Each number is 128 + 24 x the weight over its row's rms, rounded and kept within 0 to 255. Layers, rows and columns count from 0. Numbers have three digits each. The size before them is the row's rms in percent of the matrix's.

# up: layer 4 MLP up, 1344x256, rms 0.0707, rows 805-839, columns 0-127
# down: layer 4 MLP down (transposed), 1344x256, rms 0.0624, rows 805-839, columns 0-127
# gate: layer 4 MLP gate, 1344x256, rms 0.078, rows 806-840, columns 0-127
up805 101:111151101145083124146159107111135147135131130135143100124149130121127124125074112144139108133143122095131146115124124104130140118166142088116135147085138090100141133122099108123142097172129103182144156143087106131151145150102124125097136105110148162159114148121162134120101138116115124145120142098127113144084144095107107156149134101153116114155149157117119129107169103118110068132158
down805 099:113135136095142126127126113127130119152118152084128132122162125114132109129126097150169111098106113160140140116087101135144139152136169155112150159129128107128147113104051133207123157149148140136066104114109101099133103144083126105132134127129128146121148103173172110125104087134164143134123120097138058139180122123107105145152114102127077148140129160130163143108131118186129114132111
gate806 101:114116101104095129112146115128111111114160115136173115137117091143131129119145104124136104116125141144118117118122180090165128137130117121122082114114147134066086140138122158092107112116119150155155148150170155158148147100099097145171107130125116155121104101134132121121153148120147125128155162129166153160144103108164118135096117136114123117119159155093124114117118122137150115156152
up806 095:132167132139137156164128103130132137128114150143095098149178140102104180119163133135129151112139129156154146107123153105137116165150112140079167149114165133132128152095128163113122116139087116160113093091145076113126107111140148141074182152146109094118149160115168155157106120097123134164155109104141128116102084125112116170115098096146138141147131121104147111194150126110116149163149
down806 089:104128150125102102128123092095141126111152123105162131167128112110143132127149103143160112161108145153128140141079133067138127094129159104176086147072156137117111125144150118138148132120091158145161133127128145086108111115140094146177091125129152175132156130135109090148123088146109167119122137176169155156149128144138158124131145116090148092135163123138124140140117118164129122132097
gate807 100:132112143133125136129093166093154142135118132118127117123102122119132181125127134130100103078115158161149073158140165145120107115104137137135131129164172102154139141129117131107118112157134177099148106075078071132132172108116088125089124126118140136135172142110148113144087118085133157190162141128133113166139145121111151140122136089129151135107114145099169121099144116109123128141137
up807 101:137119158115137171112101123116089111137080136121124127145120102082138118128109151152122096151130145089092104119109129129115129097097108164113169093156128126131144139093112134155116133141141151115131106056133141115156122168097153111178131120116140150101137121125111143116116139123140099180129123139108110143096151176180121128117129095140153143121090086115144139062155131169133121166121
down807 101:136103089117140139117126143121134148104117085127125163132177160122148121107146077137086098157126130093143155119124146135148118114121164159118107130136157162183096144092107146136080079099128114134101149162158169115149119160152110123148143134174140138172086099140119112177102115145163133094114124101139097140100129128136101090152084175129096136163106116115085100124139123118148153108137
gate808 091:174129124189128122067127134120166088140108122182133119092157131104139138128138139172142112113114152098136153075123093132112138091100088176124103136111110137083121114098110097151137107129150101076106119132141099119155088091127139081143165116123134131127133149082103163140126134143109125116121131168094173166143082154167134146106134193146159080126100115136161121135106121137152129139110
up808 092:178145146135111123119122175153164120100059082158114138119165111138133114148130112117146134074132121103102152137126156116133173159130136109157090120138114134088092152099091133113112133117143129131153159132100105127134092158159127134143060129129143162107163110171102149091132102102146094135093097102100154122112104140132123116114123118101125142118103156128113171157155151124135096117141
down808 094:105107102154091113119114118137127102122160136112094102232060098147158121105109149117132148108156114140144109120104141139104145126135143185123129131139139155143138146144150139158114120113083181083139121085187120174125143102150094107090159120138141108107118152102161110101146105093147161160122146146140119141152150164089134107105126139140129158138142120108162121136151164143122155161164
gate809 105:067142109086145143136135109119144161112159113151152088155108140102154121156138109149127136144091100154126151117172095118130117123160135138123160135165134152119122141124139155121142100158154141115114106131156162146143101115135144127132122115167130133076127158126124154129092143180127117150131100099120102076184144138136137156143138171122157108108088120133130152108114131116144094129115
up809 104:106107134116082129099152123122135083122099155155108130123157128123106171103124148105078129109085108141159139087147130120110147094111103171098119161130128132149139094138132095111124125098123109096149133132104180115134109124140132137108113120119148124141107155096128132123113169142123112104091136135102134111124136155131149098140122116152108143148124135121176155078112160134152108122093
down809 102:129126119131179100148129149160131118156101146131079117130133126146086092095122117132138136078130184098148144138091147161113114102076146112104147148117158093173084096133184123133134136097146116125120130155117149134120141123132122146098118142146121146174123120126136163141123150096089110108098177180117130140124110115158138109140142125104104121174088120096134162084116127121128107072123
gate810 101:129126096106152135095122159112126123113088083124133129113142116116125143151136136138156067082144113115150130138107142126164135141116121075139156135122127137109137093103116090161142130113108123089123075100153110113122104172080125164136177124134134092173120165116131110076106128118109144089102102116099136167118143119144091110135136147126163097113157120105127159116103108118126097134122
up810 095:143147136122119109183125127101078131123159142124110133110096180150117121132126106109115103097134163127126123154129133131186104142113124114138139154166145080114091118131098119139118136163174145142106161119120162131155131115154128103137092130117095129111142126094107089129099128125173164108141112126164122101150146178102128141122140115112133164124127139142130147121080147178108130197119
down810 097:141137159134110130122135104150163126094105125126104139097121127095103111112117111178117087162129134113132130106179089157104144119091156131113083127165184169109115134091188145145107163152140098121093109122164116165115119136107107133103112111114142125139109119123129126141089074083158106109147127134124136116108167097118080127082216098158158137104139093143134126075146146100097103104117
gate811 107:113150106086154132121137152148139169127083122119123145131124165102113121152183147110154075112094142164141161129125177160108126155136123149132139130168144151121099124137133147120071092124147106103120085144169128160133097140127095127114136110141184084091137112129104122155088122141143154126143108068089134119153091124135106150108142123148166110148147127104144156138123094133178123135139
up811 101:050120103092156067131113142123102138154129097149112174130129088124118113149166092130132145121144140103108096087143163178103084126143103163112119140119140123140115144150120124130120164118108141113097118117132102150130111124123104116156156112173137091129074128095115145132160157135126095113108119143084121113124134182133158095129155118137115151111092139114119134087128100126129118131074
down811 102:143113151177174152111156130133135049078095127152127129166104170103125096135098084175107083149133118189138077134100074116131140102095145141140105152110126092122161138100138125100154118088101144091133139122135116154161121147101114125112137109132100102095153130101147132132144095131103133131164120156156152099151136163148106118099123128106121172137122122123135170086119131156153105096153
gate812 106:095118168061086128134151083146120139126161116158168125140134121175159117145102068153129142167117124141115137119116134103122079123133143094119146153166140122079126112094167156142136109145112116112103133107109117123160118092091170123089176107116158117107164114122144124121115130148105135099134133126109096110092153134126146126084153108139167120156115122106116136137087122101093132125078
up812 097:120105096132122117089128158133100163154135139141130128197117094122106141151104117134137132142092119133136122105120108088121154118136126169111135116143160116130109148145123114115132134045113143120108132100128116156171098149142137102123146152140152086110121174121129081117166105122127136115134101109146127119162119142156119070138136165159105114102131142105154135106124106113145145174200
down812 099:113087160118155113082124135125075163108148153078129135137119136148154135154157118100149130115111125168104143158128130113108132156134118125126120111129140140110148158171131161131116105073149153077143170137099140104092154118114141138143120116095139149105138171127149124086116145110149144151127147140117109102169116095111119143130200099118160095113123092155139098097070111093095110130090
gate813 096:097178154090112147097128127133106114162112131126116140107093111108070138080087123130107108148167129123106136155106116148159134162114117099139141124072128138112175132101144105147142107129139112140121134131109139143193154116142088140126093155142119120145129120117139160108093172070119126121122144153119125107126091102140128136145171134157126126128120106090118153142138090116145131120125
up813 100:150127160133159111134137132105123111120140113138142128103146096096124109092117124192124168158161137123111156112113119140106142150154150116115105153106181110115159157135142136100137117155166118134116124085150106134126171138111096146177130094131100139128146138148108140163127166129113122116203113158180121147132166154160155149124114116117100154141117146129117137135139077106135117124154
down813 104:106154161096144115117121113166107107119114109107122109116106171106045113147122112129090120090123138120130124111145117118092138118119122154132108106136148118133105080144137111118178161168150157141149119130123133120104081109121096141130109099134106133122128173095099104118091163175160079149105085139122123137132150104156157158110145079130115155099094139121137108101090085148132143116067
gate814 098:122110126125143165165120122104122143120096106109137096098172153165129131107151131106156114087160106154163124108096134140115112151107146090128117121203138131097126135143111170133094096184148115097121089121088106080126143134135118147140126168161090130148105083138125159119141147123078128121157099078087084117119123120076120138091155138113115082148101105134123155142102066116144105138131
up814 096:071133133108117117155149132120142148140146121139151082132135106153148118112144147150138151128130127120106090148132118099137091081151128141141166122122093140155108120143105144110169104144114130131150142170100120125118185166121126136128160105130105125116114170153116116132131118159098107161116151134122097123157146156150134123126112126145120108081137090137116138112109155142120088132124
down814 093:138100116112116155149115080121090142098132144161121089128131132158091110145124183144098113143135111111120149150122122117111121095153158131155137129114166196162122145143052148110161132103107152177125121134127130189093126116099155082095115107161149104162141158104126147127125101132125120114108123106134125082099129159142133117123078144090133134106139124101165090133137152203135116119139
gate815 097:151127091111102169116113101119123170162113135178138115102149142114136164135118125119154138065140121181126157149155141137113111126149115162156082154103115103131128137120163108142123130128144085122121102156111150147144129136186060137113105135115103103104109109167116129176103133147151138113126112112141113148078100138083105115129144132148117113089089164133127152129142112113144101135099
up815 098:133134117096076139119118132155113135131149164126139111114138153102128107092106125132174117148114124108138146114115143134139145143101140121120106129180083151134115114160143167137126096131105126110119133102158117119133171141085133097179091117132120105140136179145139139095096138150097119166136151126122163145137116110132140102160140104132136137149159096102137131044142112113162118105121
down815 097:149102125091130123137138144144095110103146128154134140135142102118121177136108166127153137126084145102101121098118125099145097169103139103146130095140149173120134119127104140176147133103119129133158103127127155111149110131166112110157099148144100084132108092130141144107121123132132160140127131203182141093094116120110159126120141155127086087095141092124096138133197132153108094099133
gate816 095:109126138131132160119184107157135126145133153139114167108128100173143134129125129135076140110060165116108150143145098135085112110142133119160085070145123127132162133154131141167124114170171140167132137130152131106113116099112136151129106110135173123116156160131101147100086121118110125108162119081125149154148157149087152126163128093172143118152094124089136119124152112102128137117135
up816 098:082131114107145147118131107171139094142114122144111088158102176115141174151154177171107097130144138091192147108124128147111120125112153144116111137153137133121129101140122137074137083172139108137136149141134117133141156120135110137094099127079119162133172135122103155117112171116121107138108124137122121109144132140121139127106162126106087148132123138147102088132119086091129128130103
down816 102:134128172121137157123121123127131113115132087131143147154146162091140123132146143080064151105079126155108113128113112147101149136102133104112129126159105097149084143137131135143116128114161123129159122147098110127156134085150122135110166092095132174139144119143167123103129151140127144099135131122087147126134097088069130115127078106091105113151135130155138123126151123185111104138134
gate817 103:112092097141136144076137135137113130128156139132108122131112149115105159155130167152156129089130114137132123160162132145094138121144138106092169148141176119163116161136138124107123132143173125122137116088155074074147107128098154086137145118150118098126160118119142133148089139111109149114096124123110108122121132111113150117111144155157152126124101156131135118115147115078119117127124
up817 101:138135118151139138174138112157164132099100109139092128137174130106145113130135145145109122129144197135142130131112132141116149186107142132130099125141113174104103132095152083155114139103129154072140137096128157105123143186149076111159132145128112123138105113166103122157161113160128172157107122099153150120132148131104115193134136129118164157124162109149159079129096119130148103111137
down817 093:137139131139141107166113127139134132133115116108127122158108069118111126116154141110147131119118122162161127131123127146126116072113112123095131127129159092117120127121241124137117150112132140134132134105157118124113113121139160130133131133106099110180127144155121121126110110136113137142115123161127120151114130117100117126154229107153130140129116132151144122135095132030134163155144
gate818 100:098138148124108138132158157121158158119086152123101118138123150141086120181106137123122101086110133166143122148099158168122146118102083117085142091124125095148163159120153130106116102143147146091102139105156112154110112103156129116116123139135151139168109187101107118159116102109127111156089181117122133142132127119159128082161126199104161126108095190098148111095124119106113145119102
up818 099:126138113119147118144117147119146159145140130143135091128103110113162156109162179135137101162140136152167098111116180146116130092165118123144137145106171141197103171143162134142117154142134089127163100091119118108113096134099124131081149139145167126183118121150114145096113120110133103127142174100140137142173133106111108164151115052131088131156143166109144096163124176097118143162138
down818 100:146125144100138087107127121070168127123116118122179111126126150149147116090106087131139170116127130146120112096133144096125103113079158108106098153159133113098091111124098122115131122145183138143107122174091134155159163114138162141145090125103127136132134108137138148143128129121122169137176130104120177108125150161099098136064132130111124102087148101135130091126111082221138145158114
gate819 102:149154091108063139117123154098120144141138117183133144136120122160092151121106102106087098104127125084173135100134152142142094118184073132115160152106114110134128165113140115119133119094076128105121110113106138152161113100152105128159142143107132156093163138080130091110091142149099139146145120119138121150070153111117175109141104145159127097129094069132097106167131113113096092165092
up819 101:156168152120098133161129100071154089141175072090164123155125143120116139057119119076099111121131094107117116104151156149091103098128124139131115139094112130143088110157149099135169163139111104140132134128113116111124107155118092121143093120157087144127149137104116117118111132131125138173151105140128078116120146112163157153160134111139085153125134122161150143131116131138172128106064
down819 102:054134193140108102140090117127149085117117125114113144130154120135161139146124142125129183137137155103052160159137112125140132091114158148169091129153126139126126084137147113116168141171114132130165078162160106107087117118100144133103105169113115131123117139150110160151096127144143088152128134168131128126179101128130063139145102087162123160122159142135146159146160158101150140107068
gate820 096:111155127157108156137188134106142122141145117175143139129128102120154130094151120168154166127077162141095110177088159135080129113149147116137122105137142135146147141112131124149128134138137183159137100155133075126168153122117122151110080150159114140124134082109105167108123134173150162109181123108145178157105112110119106121134129141148142145181132156110149139138154186128160094112108
up820 096:160149126114158094117122120176103140120118141104172157125106171116128107149156115105149127132187144124184096065122144106121104148112133116143118135109087116177109138086135087149123165065151115100138095128154128115163132128092129140097156176129117115123102123137114122119098110146112138118089138133157100132126112098124118143139137150173107100114131123123107067138134075153145131165108
down820 095:132182165114077130148074125123106149143115160125196147167099139122133156119124131141111172119106114102169147098122122143138098141190132119188150148140138145152136163141143136110145073110122138149134141104150079101142104126101145098158094158106150122106131154148130114124112131102131142157135126113157109115150136104061144137176168144127140106121156131129104150170143142090101114165162
gate821 100:104098141146115139125107127103138097076152146164142108082109092147080142090137074158100138157157124137153120090116125114100121136162139145146152128142140097129161158138125063114121129121140143130137111151106073142126169096113059135138136120132135104095078148099120165133145107160135143094145118143159080159116119104127129110157156147121133132075145117121137163163141118124108122139161
up821 101:074131127118114098164119072078120151133146135081091141121161122152148151136151150102128124118126111106111121117083123067110119115110151127126163140152123135174111115105133087110113097136132156072122091114127115146158136121122133123125112146109146127116135137072145066123116096130102152166111132117151124136122130139140091143129155124159158123110136123132120122141121145127112136144090
down821 103:124128116125135139153161117157122123141104129149098119152168124129170127141137108140128137105107115112178088066096124115126109120095125105092128142110106152119098135159109138074116144139105109143146108112143135110104086102146088107157133096118128125122134146090122159139139148143130178143138137135106153163129142162097172136087236117100104108078115103137125072142098088126109177148122
gate822 099:057106132139157122156133111148117125151135126140155152150149117126109125102150097145137093087107139106120104106123144144080102092155116111160128119123136166123154160110114152103139115120179171134147099106138138136159120133159116120153135119138185128085092110147106153123151131145137186132173135100118124119118101138125121118112132153132099159172068118137113112141106159142159132168122
up822 100:081129145124150187158136108111150127116173109158128126127148158167138114116112129147161136102134193148159080173181155143104172128107118162102163106134123165124095138114136065098127127100136132129121130104139138129147138105130113142102115125136148117147147111099081125064149122144101112089084157127155111167142137134130100106133131124160087131117104139142137082116177111138129082124142
down822 102:168152159133099155140159121115098123140146150134121067101130141136110151117110147156099118092107129165131116123160137146118106094112161143111095090133119136142120133124039134131097114117128178098128147114095140125105106140102137144162103115108124106141124154104160103118119126116125140088147169118124147136133155148148102109156118132136107129135124084194154137121114129180132121137132
gate823 100:138114182127120152190123106129109155114124120135173146111108145141100106153124099154148104174133171159102136133150126176096109160139108082072114098101104135072127134113111108084155074064125134105187139152100144136136118128109163147142111092144166134111114098123140117137115124109133138136133104099141119088134162107144101123157149102134155144172147150097151108138131137127148135154151
up823 107:151113116133169098164128149127161096150155136145144132107125145126133117171149139140118148118071139098142131116113164131136120119123151194151101128179120181133105101140146189151114136138100108126108128150102143124139141150123066110122134134157140119105155144142116134146111085156120156127141169101125090158151104139153167116144115133144115112129138099101164092129067107125127128130129
down823 105:178137154102162113174163128150096149138156150140066156130134089129183096137124139123108107147118143143130124156144140073163144179120128119144114131099141151144155143119153109130173133127103118134090137152144087115161144120122097128180114126130101113111107135117119101160101139104132132089118118125120166134154106130137136108127160148082125146087105143111131132103131114084114138109125
gate824 103:091161151168103115084130127077089112158154109144165151113088129178090096132110135125133162147122118120149142150140169131141142128100163091117088119157124081092121124103146085146139092108139126104092115103125105155146120103096113153124115144099133147133122116075135110150094149121144114139146107104125107122156116135115120090151152161135160110082136141076132131167132121151106103168101
up824 101:135107162119148127125151103163130127092170134132118102137122140135104124140146129127130140096147165142108150140095147104127133125175151116127114082119131132084112149109136110147097081131142095169138145102111141109118176143153117141157164126109110136126156153108126116147133088168088143108117120127144117116108163117118127135175117161146137186149098118129119127191087141131114123091137
down824 100:103137138153116110122133129140130134142128097100143105112115101169096144142106136107128103126135128186130164179104107133166095140094143121128097105100165128057131104108108092138117121143145126098139101125114111151180145100135085117175137119136120138141143174097133130080145190077107116153145140139106149148138159161148144146122157146118159142131141149145129135145154123203137091140091
gate825 108:131127160091135131138139156135145100110103123126083135117157141159104133124111112081131128152104163097109120131051114161168102173115113154180115160132109155118102135125151125130087124082130141097123119103118140142144118142146119125139152134154162111090099101079117134124117114122171102114151154148150142095122154079148157133136190123097156119173129142126150155120091119121165126151158
up825 100:122100120104139114120161174163149109117154109121157138064109156140151122125141154152104089135083116135118116133115119118155161114108104129123139150142115165136126111067145111104156140145133088132134172146139133134121086106114183111173130113137154109135135133097110133142158146102123140089118131112102117116140155135114135154125134153129198122113123138158106163178129168129151156138158
down825 095:144108110133125181135090111128102131109107131113135114124129105159102135107157104144144173152124159127125147135148106093144147118107132129118138113101152140096124132119230163116165127154140106132129108118127105140103113161119112136112156155085139141144177142145148095101103113169177153108112143122132140115130109133150117131137142129109119187124135111150090074120166140121146121092141
gate826 103:105151106113131116138157139140110147144141134115135124100141161097114116091168109147090122165124078116090134100114129135106125120159131081145159101153119141129128120120121130108109149169136151116115125116124086124118126098141112108201158148112098116155114098120139149112108131158148142114125101108077152150121147135108130111141148136106141075171121160123146172134119086138151124127100
up826 099:132153116131097102118127135087126123142129100167106123118102046158124126102153113143110103112102130160115148143085119080127140106101138118105085123095111150145152144175117113161157142132124152106177116137098112135108144107145152142119100128144137136098148146117128149129104145141155125131154102091110107108167128127135119125094144137127170112121155135140097096131166166127129115129154
down826 099:096106161141141117150116133097141102158138129145170160176150115120134121192139133147138165146118147135128115122151146160151117086111146162126127164149114111110115152192100152106117093096114128133150160142123119131165132123134096136120127133159116125176137115128143142130108172109120159132158111146134134125149135144155115119134128111081121168118135131093098091186148154177128097146116
gate827 104:132111108158131112152134158156110112107109146147066151085121102133139121119123173136134113109113129157114163145107111148097173140106122104159124104117135119140114123121152142143098112173181108127091083104153138171100082114127152121139102115155105122139092116132114101102144172094130154129167116131143112102077079123151127126143155177118140111160102095084131136098163102121094110111118
up827 100:108132104119142084131146107150155133139120135118133134134127119128128158135112161182164112090143083127153177095125158120123098109107111150145155093082102124123151090128126092117133080123150133095138128126078117164166111106131155107174079079129108127142104128152116134099143148173154079138094136103133145139136136104156136083130102134117125110128116122144119129100116130092115131105098
down827 101:127111112113136100124144116136124132147167110128151126127115106133141093111125153134116087155105136134118140116087139151158170080136174130145133133139110106099149143182084146129178118104093155133129148138152118129110115133107143120130151087093129062090140097122127123042108142114114099085129140142099150095108103123137103126137139145118095127114134160106128101167105114175142114105078
gate828 105:160126111146111114119111128067114107080119112136099155115143125124136109148152136140149126084145102154105128099140162098194158132120117116126174159102123108150175091083116085116126103139144166118107108136096109117125115120145129120183121139111120080104119148125132140169106124120137105089121138119108145136136134109118128103090119149157107166107106159134126106146155119107124088157132
up828 103:133171096130095088115124101090120143142138157128061150089116146183182165109113141130141125143155092103140169103097176125157132128146166147119127107132116123139154171111130108136110112158154146132180168136154155151126148113127167134119098174152164156135152111116122119072163128134147144153150140134098147144115142136143116163151123130134136132124139138146145127145132150125115142088143
down828 101:122146122153149104131119127143138099140162065143156152131109166121194126119078110153129112128125132110132145097115125109093125137175144179108105150116101132140075109083103123106128123089140111135104122139151111099144146098117128111101140101133124163111131140096127141076142129112144090135139156152140123147142107157131103125051086106114134127151163104085156119117139115173122174076111
gate829 104:123109139111134127119134142133169125124084144145183106129142141134075144153141143154092160140126138089150139066167138129107126155122152124172107167131110137124119104152166119156089092122139132107114134128154130134150122142151133120147161107137142089132145190117155105124079110106108118094105141159092133104119135162168138124167134134120137082108124111120144124115152128077133130152109
up829 104:154175138171092122115116143127092140171150087137087117150137113119105094143101085148095088110140104099110113153132140156150068121148154138103147129142127099155125111104111155142095127139127165134158120093107123123139133116150102148147136156111119125073151096084078108150137155109138141173130095118126128121087161146126136150102133160112107107144119129084142103158118096142143107158149
down829 105:122153137146137122137152145128133154175136138098112121125124116161069136125144081133123144105134118123114129110104132166115116136156118117161098068142141144097144136147180158086130106102097140147159128137113094140110131171139145086151167108126136099143116101106138153116112148095144136116111129135142126081113156139153136112138171090117099122125145107129114106137134086058141115136103
gate830 100:135104079137103088123129178173160103166125128148085087126088136094132139127120128140099104085186141131131152105167179128150117123163127106139131117123177144115141164121143066191107121118152111098135115168125128096095141146125103151124120137134098144111145061126115169136146124118118087096164114114146109120136139151089152134124134198184117143102119162144144163113106107113163116139127
up830 097:126159140156147088137129134089144102102173117140140168139176098107130155102138138115125130124096129132105119126132142158093118126119144131172114080118080129109100157132123098153161130135133109119130160139150155124128103139144127141102136112175141138158123097115129117105124136143112126106145160165116109152180129114160116152165130117129104128106130104113111161146102134096165204111134
down830 100:117164118143111125156142166132157136135098086099142123152092088103175099124146165091103069138117100161078104060115143106129133126164142099147160124126125103109151126136092080162116142118160147151123156122106117107107129128158150070133085146171101177137181121138139117148128127110116125151133141111139142144138087151162131123113138136111129134119113190148128155107113115161137123109161
gate831 099:152167148175075115150132164122106151140112158152125114137127139137141165100112129128157108126150157120130074110172144086108118165105147112131116165082113121105128137135151133142069132136167108113131156135144087150152147104098139081103149127124124131123155119106141120118127154139096092170123123145155107104131119136144133145174135134113154116142116101131153120136157151108158129155159
up831 098:110179098112151072130119107148111139156134123123089121126125134107112116153163119113151145172121184093140176158122109138117124120068109140110101110141125099148153181154116112110124117115135135124110111173127170101116148164106119182080127120175154125169136151149088117161103098110110108088165151085145092095140125129132118129098125130139056119116131096143112107113122124117136122169139
down831 103:120113161090059109089121128146083139099127146135144136095141125137135122120117107101107140093121142134084097118120129115129138165134106111089159132134164150142121152087132148099061134164083145117160135143155152189162131133149118087130130143105161125099155163105094138141148171073116166165096114103104154149098129122104129103121147131134101104135147146120100102129141098135154135084144
gate832 104:162122139145110134085159072149090169129159126122142129141155147172105161098136082084086118126154133142171085138145109118129106154131115147086177102101169121141120158128126088143132148129179095077148151128125134150140158109154120102141118112098153148129133122128124122114132149132123112102136121112128124128099128139138146057107143163158127179115108152097125150171150129134119083163143
up832 104:133101082091142115126145149147144159101167116120122119127167130104129143089108127165137142144107126104117129161132149141117154106120143124096135135140095190114137100122155164169145110136134142096129135109115180151122164140092115133102135158133176132143132151142072141170150136130079099156131115128122126091137132147132125109161178167139128187161113112121107106142128079140116122140133
down832 104:129144130132144121102129141136103126146143094093129123191142113109113110121120167125140118121111112158110125131129182133114089071114114143153137124091174141093115087106132126130180106121138145167153095132129111169141168151171109139086123130149120130123152069117131088148105134086123180135147138135106155095138123111149159122133170140147136157129156115111145096150102135162121120112107
gate833 099:168164163124118135168179098122136142155128151160150108144151132102144074075139100093114146104134168153132145135146146136164072110167156153182120160121117121143134142127132158155111110157082171134121157154119155112143149123137093127118171121144127164112132151137113165121145136149110125164165124161130133153150139090115121127150151108141118160132138106103130151140130116137100141125084
up833 100:116112086132132114112114128123137109104111100146146124157179149133122094152103089127097160172125112157116186186171124132122102145155133129089147129091138169131178138116128142123130114155151078132151150132169138163126114128099142095115127130153116126124138126114106104107179100112163145067114104125109134153124116108120123116116076104126165175149114143131139134135153159098083120138125
down833 098:127121120122123124130187135157123099140158106140101139104118168127163132132097164152105124090136105134127144147095113141087131119119081139101098110100123157184051096113178113087125116125079165136095146120130136106137147109131099128131122151166154116119136123061109117110128156107142146103127113135139107119139096122150156098166191156125102128126163121142118126105134114100118148085184
gate834 098:132105131088144148146145097128048126141109100142181106092145144115149108142100155096108132132163107119122151133128133124116128131153160161123143140128166123128120140133158107122117064108160132142124149136121091133136102103100112137101122142096153099161060122119114128147082133140111093128128126147180139118164121118108108125155117160095085136093113095102111148119134113144130081140179
up834 101:093133151141144143094111145120130109076136152129113096142116120108139154140116114127166172114144111134134076175148140149112128108131148109122148131150116108100167121128098092079153090108150125159141097154144164117114138146141146149188118162120133135114116137130126081146137119153155089152163134187120087163146177139121131109168118154162131115112106115150083165111155138134143114132119
down834 100:168161102179119131143108143127176108122134114150119100143088093152137131125051166155150137125108137119164106187122117120118138152123104099144140132090143110107114123134148120116140134161143141141138176140129101132094101135111122128162152144106111114176107108122115106162167155110091107141168110146127166161128164141147112125099186115115107161117148099148143151136182122120169137143097
gate835 106:133106139102151184136172133139076122114133126132155120115142123123091151144132121120127157116152123114103174117094132124156127123113133125123169146102141139148117119137179109126140070167135135132077110143119138148159147118159153136134171166141138138139115109116170134116050140136088102119146149111104168143121103160186140118145144141150122101152115149120110142100109131131096114132178
up835 098:126128161139160073135103102166156137119159118124103146145116121127135101106126142119128124108097083175110091150128112100103113094098132141135125117143138163114147134107135141119099090136110116152137167114128134134146106144129143167158151132123104117149125122161128073115135153139152125097113164115100151156150138169096145093117114131113121094108063120153117187150156131113110139098137
down835 098:122093167110064140137138123151126110153118126163082178177102110122150101164091159133077093128087130154142140130195171131115153163148144088151114087134146174158127161144165115132101104101165124162132140146157151112127111133136098131154119151143160113138130168146091127112140171160164119134126122131171128112146102141122111166152070129088122076155144077142138101130142146117078114110128
gate836 105:129161112114120153155129129137088140145105150150162125124096130141156112134138141137149120128130113144144120091182119123120139125120136110139132137145109130129164166171145124094149121095158096131135144135091118169156141082124145074094141122128130135091176103152153138091123111125102152154105146119141135097137138113095131080159154173096117127180103127177125154088105128102076096140109
up836 106:155134134119172140144111122141175111125092055105160125108122121087087127134140150150161097120120088151119162114139156148100127121135106121149131150122106142104106154150111115134110159131171138116095113113093157134105129088117117141130147145117149176151186147080103140122138074129145137158144151116140126114140151125126139150126149136104084115107142113148105110109130134120086130110123
down836 106:113124119138141147168085128134131155158159090121108082084137114089088140118086158106116125126119103104107164142106132149143137104118141115109158129126145159102091113136095115115133166148137135150152133147141163114146111146135079104140087141151162131145144160101099144118144108143144103133144154113113155143129103131193122128132078139135084110149123115131143158137180117142151110124163
gate837 094:153131089170168142133164148156149133112039099138145102121118158101172166156099148116125144124144129126169109127072136134107139118106122098149135129129105151157147158143134084165091132143170191147116116137142122143118098132103140119116174124143144151137108139089129136156121127093114108099102163116111141112122119134102112192110144143143120097123120164095159139124117116077117136126098
up837 096:141122098152087166082133124149106119070138144105144112161130105126148178130122095165128109141157141137092183133115104150125138126139138099167115139129108124134122075095150117108170091133131155120122117141121104129155081149149113151121087173138130152152104130120198144165178116102160113077119150089128148148143132135124119166137156091159118126128156107142123159108140135130134126112131
down837 101:168082111133094139076106109131091111131142116178127135145111133087144098152115143154123102132125127158066132128176127107163140142104160157109151171111104143148150127167117111155122125103058099143154144077133156114153168161140108118170107111103083164132113141136164121086121096144110073144152121091156148107132136141149071139093128104139093158122117118152120125124103142121133099107107
gate838 104:159147122142136141124104062104147108104109176119146146167173117138103118157171133142135169101122146123141144124123136140140159139092097158107154173123131123138083140087134141165112130150115128108159116149116099081125125124122136118107135118140118156133157141093093180144142158090122105154132155142141129153092111087144169121102138113123164132175113130119150143088144129126114095139100
up838 102:158087171119097144143144136169116135091132113118139108141135115148130152076135139096106145110128129100171143178105136132098141114131094104104115117166146117092120138111152139128129146133150103115101143128189151145138141141096081076121109157058135173161117133127115150112120161133120125133148131108139162185138110134086106123144127158062125145124099142104126109145105114112077160143142
down838 102:142168124104106152159123130107136139137119130113160135080115129110143129140164120111157134130154139142102099114136136123126128117108115120134139134136153122146126131151086116112096101122116164111180103155104125144121113094179093157094112149097124082049138099164136138124124111141140157148156093153133128119155167127131158130119186152179158129132172123145156131150129120090115132097146
gate839 098:136117109140121118130107141097152099092129176111118187114164110130121140113114133121136128120107103128075125091107191111107142104090135141119149132118135141153107120092119128119094126106171149133189090095120091126132159165146132122131123148124113113116160135103165143090093153114129160128140107111127095157127118154107124176133130128109086121137097129129143139090134130121129137114132
up839 102:080124144155143118128143155127144149131135115172185118114121124184132126153152120115148080151121170146147156111103093060104119125122145112086103141135121102122171103187110107114110131141159120157132134077162166128134135132114141122117097106062176098141149149114131105172073112122097139170139154105151133097147134094137119080162131108147121123111142118137155138123111147166170093167120
down839 103:157137136093099090119166108162147127107103133115129130128158125136106131138122104122199141135096106114100138075109112143136145156118124160098138143133145103167114093153149144133125080111100170169160147127112096159174185143127142146184097192144105117122124110154138136158115094136073147113128124136168124096130098123134143143097131132106135123120119115147140139141105114163092117150108
gate840 094:131099098164141155088148093164169123134160149148125143145107157181157138128107135172152153145125139118105173107112100119150148161117143147169132123140151125128122146122143122145057116130140124162131116126115138153089090134086132151164108128154099100117184166156116139118110179132131114131116131138139121122132119091126134165133188132064145129122118132129158134127117102129137115100112